config.yaml
intermediate_size: 1792
norm_place: "pre"
bias: "none"
tie_word_embeddings: true
extras: ["capped logits"]
init_std_up: 0.0267
lr_mult_qkv: 0.4
beta1: 0.95
beta2: 0.99
batch_tokens: 131072
Each number is 50 + 15 x the weight over its row's rms, rounded and kept within 0 to 99. Layers, rows and columns count from 0. The size before them is the row's rms in percent of the matrix's.

# layer 2 MLP down (transposed), 1792x448, rms 0.0582, rows 1498-1526, columns 112-167
103:34 50 57 30 55 33 54 58 56 67 52 68 48 77 30 62 26 35 39 53 50 56 39 37 48 53 57 66 53 65 39 65 67 78 44 29 45 30 28 89 42 64 15 77 69 67 51 17 45 50 28 60 40 53 29 69
093:29 41 52 74 19 22 71 72 24 28 36 52 40 59 85 63 47 40 63 58 75 66 57 40 47 53 22 69 57 48 31 53 66 68 66 71 20 75 52 44 33 75 66 54 45 66 32 64 20 68 56 71 42 57 38 58
100:57 57 43 52 66 33 50 74 43 45 56 55 60 54 67 57 46 32 37 59 43 57 47 50 50 39 59 37 50 27 23 41 21 50 47 70 28 74 27 45 26 69 52 24 67 54 34 53 35 59 48 49 38 47 35 56
085:80 45 45 71 38 38 27 58 41 51 33 28 74 56 66 85 24 63 48 56 65 61 48 66 64 26 33 51 63 69 54 59 83 52 41 66 29 42 51 70 41 38 66 70 49 65 75 51 36 60 47 57 30 34 65 64
096:54 81 31 56 20 47 68 07 50 63 39 27 60 31 58 52 69 79 54 37 38 63 40 57 84 69 72 44 22 31 65 58 66 42 55 66 41 72 37 63 69 46 63 65 73 59 48 28 49 52 55 28 41 37 61 54
097:73 54 17 23 47 54 60 59 56 51 47 41 31 83 46 72 49 53 36 49 23 59 41 52 36 39 46 67 53 59 54 37 57 46 56 43 48 52 49 16 35 39 41 82 59 54 36 64 40 19 70 35 50 68 65 56
096:38 37 69 74 82 58 62 55 56 22 50 69 28 36 64 57 39 41 54 36 57 66 75 55 92 26 59 46 62 50 62 70 49 69 34 37 28 20 35 38 58 49 48 57 54 45 36 70 54 44 46 92 53 13 46 31
105:42 43 55 36 53 63 61 49 77 80 47 35 37 74 62 63 61 80 62 63 49 42 54 38 40 37 46 28 14 70 49 76 62 37 29 61 40 55 43 33 61 51 41 64 26 48 34 69 74 56 60 64 45 39 41 73
099:58 24 27 54 27 38 46 59 36 55 42 72 75 36 62 75 60 26 45 54 62 62 65 51 68 42 50 45 58 43 58 67 44 63 76 38 61 40 51 77 21 43 27 29 35 45 42 50 31 25 52 25 67 43 47 62
101:16 53 39 73 72 39 40 70 49 43 31 37 47 52 29 46 21 35 60 48 40 27 38 65 57 33 68 40 55 75 27 36 44 34 62 58 63 57 58 55 45 49 64 55 42 29 74 47 50 65 48 48 45 77 48 61
104:62 62 51 42 42 34 57 45 56 63 83 61 41 53 55 62 61 99 24 28 59 31 67 67 53 42 47 61 31 35 37 58 88 54 50 57 44 70 50 38 51 58 50 66 65 85 59 43 45 38 64 40 20 41 43 75
094:55 28 35 36 68 44 75 37 67 59 40 16 54 56 52 59 48 46 28 48 52 52 28 49 64 31 75 46 52 39 25 52 54 39 63 46 36 64 37 51 60 57 35 55 31 57 40 32 50 42 57 50 68 40 64 28
122:32 57 33 52 56 35 72 60 65 55 15 53 55 29 34 02 51 53 63 35 30 21 55 54 60 54 52 51 45 56 50 45 51 34 67 51 58 32 69 39 53 69 48 55 54 50 34 49 51 73 55 44 52 68 51 67
100:60 47 40 89 73 56 46 66 51 63 61 45 46 37 47 83 36 38 28 48 72 56 70 50 36 43 42 49 46 55 68 59 72 42 59 10 91 46 56 50 59 31 48 39 83 62 80 36 42 69 39 64 54 52 81 42
094:54 63 67 49 38 34 69 76 63 43 12 70 36 00 48 61 56 37 44 39 54 91 26 41 32 55 61 53 48 54 41 49 36 35 23 44 59 47 42 72 68 65 50 44 71 64 86 23 55 50 55 30 58 48 75 40
104:37 45 57 44 54 51 13 70 39 78 62 50 41 76 46 59 49 09 26 49 39 77 64 58 50 65 52 42 30 20 64 28 29 55 41 20 78 64 63 61 35 52 48 69 54 49 15 49 40 63 53 75 79 65 54 40
102:36 53 43 38 50 38 51 76 30 60 62 31 57 53 66 35 32 73 43 71 43 79 57 44 22 80 50 45 39 73 69 80 30 55 57 65 49 57 55 32 62 22 56 75 29 71 46 46 58 49 39 38 56 57 64 46
107:57 48 34 47 59 56 27 50 47 75 50 66 49 39 68 71 34 50 36 49 48 65 61 48 61 57 54 35 54 51 54 37 58 52 37 47 33 51 42 14 47 54 33 64 68 45 45 39 39 64 65 42 68 81 57 56
094:37 62 52 43 32 47 50 43 45 82 60 42 66 48 52 31 51 54 32 43 51 69 79 36 68 48 63 56 67 72 17 53 56 71 54 59 39 48 70 46 30 53 67 29 23 56 40 41 43 51 60 26 75 21 55 52
100:33 55 90 41 41 40 39 54 35 37 40 34 75 26 30 62 85 59 60 44 73 85 46 54 73 49 45 52 47 56 34 85 56 45 37 61 66 35 49 31 48 19 65 27 73 59 35 58 40 77 46 25 34 21 37 54
099:31 59 68 46 57 77 61 57 60 57 50 95 45 57 56 59 20 37 58 41 48 49 92 69 39 30 60 36 51 41 57 16 64 42 39 71 78 45 59 56 58 35 68 37 63 66 33 45 45 20 65 71 77 70 61 57
096:22 65 53 40 52 20 44 57 24 64 69 57 18 73 40 58 56 77 43 67 55 53 23 67 52 56 43 60 70 13 55 48 57 76 49 72 58 35 32 65 62 45 25 51 30 55 67 28 73 69 58 22 42 42 60 77
105:43 27 57 49 39 41 28 45 58 58 20 73 46 60 46 59 46 62 52 43 40 47 42 32 48 43 50 38 47 34 38 60 43 59 51 57 90 50 50 40 59 73 75 40 35 55 45 54 49 90 60 22 57 64 75 72
102:43 57 73 41 34 42 34 36 33 27 10 45 40 54 22 66 52 37 31 46 68 35 34 20 68 54 41 53 50 43 56 37 50 54 64 38 46 51 64 34 92 57 57 91 48 36 68 57 48 46 41 43 57 65 67 39
102:50 57 67 53 63 46 37 67 43 35 58 38 59 79 77 75 62 29 49 41 44 56 55 57 40 60 67 45 61 59 46 14 41 27 38 34 21 62 48 37 66 59 54 93 55 39 60 30 51 59 59 71 35 52 57 56
102:65 44 68 41 40 55 53 65 54 51 45 50 46 41 70 29 58 78 47 54 69 84 41 60 28 53 57 44 63 55 46 36 42 41 35 08 57 50 45 58 22 35 56 75 42 76 45 64 40 46 31 52 81 26 57 44
104:48 51 24 43 51 48 43 40 53 53 84 69 53 72 45 49 47 60 24 79 69 49 64 55 69 34 36 47 26 44 58 40 40 62 47 51 47 64 55 49 41 58 74 38 35 68 57 81 72 54 46 54 45 65 43 50
099:52 68 76 78 80 62 42 22 56 48 47 69 64 40 41 39 67 41 29 50 45 41 58 57 61 54 63 45 44 40 56 49 43 52 66 68 67 63 32 40 54 35 35 59 60 53 42 53 32 08 69 34 62 24 47 37
122:40 32 39 82 90 54 69 29 48 22 18 51 44 67 59 67 39 46 33 47 46 46 40 39 44 45 63 40 66 69 12 71 42 70 40 74 49 53 64 50 33 56 45 77 52 41 17 96 47 72 49 58 68 50 56 79
# layer 2 MLP up, 1792x448, rms 0.0694, rows 1499-1527, columns 112-167
106:38 39 59 21 78 73 72 47 38 48 45 35 34 54 37 56 70 45 29 28 48 33 59 73 27 52 40 64 63 64 68 44 24 56 72 38 81 60 50 22 61 40 32 50 39 40 55 97 23 43 51 51 25 23 55 35
108:59 71 55 54 50 47 38 66 13 31 37 09 29 07 54 40 73 46 57 52 69 62 32 31 72 38 39 50 31 06 39 60 41 49 54 52 58 48 23 59 53 47 56 71 71 51 57 32 67 83 36 43 46 81 12 57
106:50 36 51 33 35 45 89 35 34 61 57 53 74 70 47 57 67 24 34 50 39 37 36 82 31 36 68 42 37 01 61 18 35 48 69 35 57 66 57 44 47 47 36 58 52 59 47 46 51 49 44 42 17 50 38 62
095:55 28 57 50 73 43 29 64 43 29 58 51 35 82 29 68 38 35 54 31 77 47 68 39 59 47 52 58 46 46 46 44 51 57 23 42 52 50 63 32 33 41 36 64 57 39 54 57 55 34 64 46 33 47 65 68
087:42 63 64 52 24 19 58 46 42 42 63 43 51 47 71 36 44 50 61 43 57 45 55 61 40 51 46 39 69 57 47 59 70 45 54 36 68 37 29 45 39 41 70 31 45 29 85 64 37 70 74 72 43 57 44 45
097:47 58 59 52 63 28 29 33 66 41 79 52 49 50 51 48 63 70 44 51 27 29 53 55 45 40 20 61 32 66 43 39 41 40 52 44 72 77 50 45 40 48 36 59 54 40 33 59 53 64 45 48 24 55 43 72
100:41 56 61 33 61 35 58 66 52 30 49 40 53 61 71 88 48 50 53 50 49 71 72 38 40 72 44 49 55 39 85 63 56 27 54 48 58 75 63 79 56 42 72 50 32 75 54 54 49 20 56 45 48 60 46 76
099:84 31 78 41 23 51 27 64 38 56 44 42 78 52 44 60 48 22 34 18 70 22 38 63 60 48 75 51 54 65 38 61 45 43 38 47 37 68 71 44 63 38 55 31 69 77 42 32 50 28 53 49 35 44 46 19
098:61 32 60 39 40 49 64 56 20 43 20 30 49 62 55 57 38 65 51 42 45 76 48 58 56 29 45 43 55 40 24 43 59 50 70 32 29 66 69 50 72 45 54 44 47 55 43 55 49 49 67 24 32 39 51 40
110:67 58 52 62 69 35 68 39 52 80 51 60 57 46 66 53 55 62 59 23 45 81 58 26 53 50 43 44 05 44 57 73 76 50 33 43 49 47 70 25 99 49 70 56 52 65 59 47 42 46 30 52 30 89 53 35
101:34 47 54 66 84 31 43 58 48 58 40 36 54 32 43 38 54 77 70 45 30 60 34 34 42 58 46 34 73 74 53 66 61 63 63 42 78 50 66 58 40 32 60 25 23 40 71 75 60 35 67 45 30 32 44 58
122:35 37 61 29 52 39 65 71 45 38 48 54 39 38 63 64 59 28 62 50 63 63 40 39 49 56 66 47 54 25 42 56 67 50 32 49 54 58 64 46 84 64 62 40 47 59 64 39 37 54 76 40 62 33 56 53
093:27 62 73 71 52 27 51 49 30 59 41 32 20 58 51 22 54 64 36 76 44 52 53 49 73 68 62 75 30 43 46 44 46 49 29 61 58 68 46 68 63 18 54 68 55 39 37 79 54 79 59 36 41 43 49 53
090:52 47 64 74 33 46 62 47 64 67 23 37 46 37 74 08 57 37 49 35 21 70 63 68 65 39 54 56 69 47 56 40 46 28 50 35 54 63 42 68 41 52 62 39 23 54 69 71 76 35 07 50 28 46 55 28
102:16 46 55 35 44 43 58 69 49 33 64 56 26 60 48 33 45 61 64 29 48 48 48 52 92 20 53 42 48 30 52 63 64 96 28 37 53 36 62 11 35 34 51 76 59 52 44 67 50 47 44 57 52 51 43 49
103:48 28 54 28 30 52 72 35 36 52 48 42 49 51 56 81 28 41 81 49 41 33 49 60 81 48 53 62 42 40 42 42 53 36 59 26 64 81 55 55 59 69 83 36 63 50 66 20 46 43 49 20 63 53 44 46
103:67 43 54 58 51 48 73 38 57 33 48 40 54 37 41 40 46 85 72 61 53 51 22 55 47 68 49 54 61 65 38 35 59 40 53 52 72 36 56 46 43 58 50 50 25 63 58 52 46 55 44 52 19 31 32 44
097:31 45 35 47 52 89 67 61 13 75 21 25 90 52 63 64 48 63 46 58 31 51 19 30 57 74 35 34 69 46 58 45 48 57 55 47 47 45 44 50 43 62 63 50 60 61 62 55 56 23 61 99 34 66 57 38
101:37 50 51 45 47 65 37 49 36 69 40 45 45 61 29 14 58 39 83 56 48 53 46 36 42 59 43 67 75 47 80 18 67 48 75 57 55 46 43 35 64 78 51 60 46 56 50 41 34 25 39 48 43 57 42 03
092:57 56 64 40 26 40 49 31 50 65 47 47 70 62 41 34 61 58 58 40 43 76 13 60 66 54 47 34 40 50 55 24 28 25 52 40 29 56 75 25 46 52 46 38 23 43 60 53 43 43 39 40 44 52 47 52
088:81 39 76 53 45 69 62 43 42 42 67 83 12 62 41 31 12 77 34 36 53 46 37 52 35 44 64 34 57 30 32 71 69 48 49 49 53 50 26 41 37 23 37 45 49 51 55 48 54 49 30 43 59 38 56 54
105:71 57 62 54 64 50 66 57 64 50 63 49 58 55 42 55 50 47 34 35 59 54 46 51 59 63 47 65 72 67 64 51 35 54 43 43 22 77 47 62 66 32 37 46 53 20 51 50 31 38 39 54 55 30 32 51
099:54 35 42 76 38 40 69 54 46 47 54 71 55 37 42 27 64 51 44 77 42 43 55 41 58 22 34 42 33 60 53 62 62 73 52 50 45 27 50 45 29 47 49 49 39 28 35 50 53 37 42 58 31 53 50 45
094:54 54 68 44 43 55 69 68 54 72 56 32 71 46 54 71 66 81 48 45 53 42 76 55 43 49 48 59 05 34 55 24 75 17 44 37 36 06 36 75 62 33 49 65 43 39 34 42 58 20 68 76 63 41 35 37
089:67 57 43 64 49 58 52 38 51 53 63 49 58 40 40 11 38 61 62 44 59 29 37 41 63 64 48 51 46 37 53 11 62 37 57 71 31 63 32 20 56 45 80 58 58 34 63 38 64 71 28 51 31 46 58 46
100:52 53 52 35 49 67 59 64 53 55 63 39 52 47 37 53 48 55 55 55 65 47 70 54 55 29 59 49 59 42 70 70 58 44 51 78 50 72 46 21 57 62 51 39 42 12 43 76 57 43 64 61 32 51 58 23
095:49 56 50 49 44 73 73 34 37 59 60 56 38 48 58 59 22 58 25 44 55 54 59 52 50 63 27 42 66 76 40 45 66 27 39 50 53 42 26 51 38 50 37 34 33 65 47 31 59 41 33 55 66 32 03 48
114:59 46 28 71 83 38 24 58 37 67 55 46 57 64 24 45 79 58 50 35 48 73 33 35 61 58 30 17 67 42 45 61 60 51 60 18 42 56 50 56 41 49 33 78 32 55 60 40 56 42 70 42 80 55 44 67
091:51 28 73 74 42 83 63 41 59 49 23 76 58 51 55 51 46 54 47 45 49 39 28 39 35 53 51 49 50 41 57 53 76 65 62 57 31 58 06 34 51 19 45 48 75 58 60 65 55 38 43 59 45 47 67 75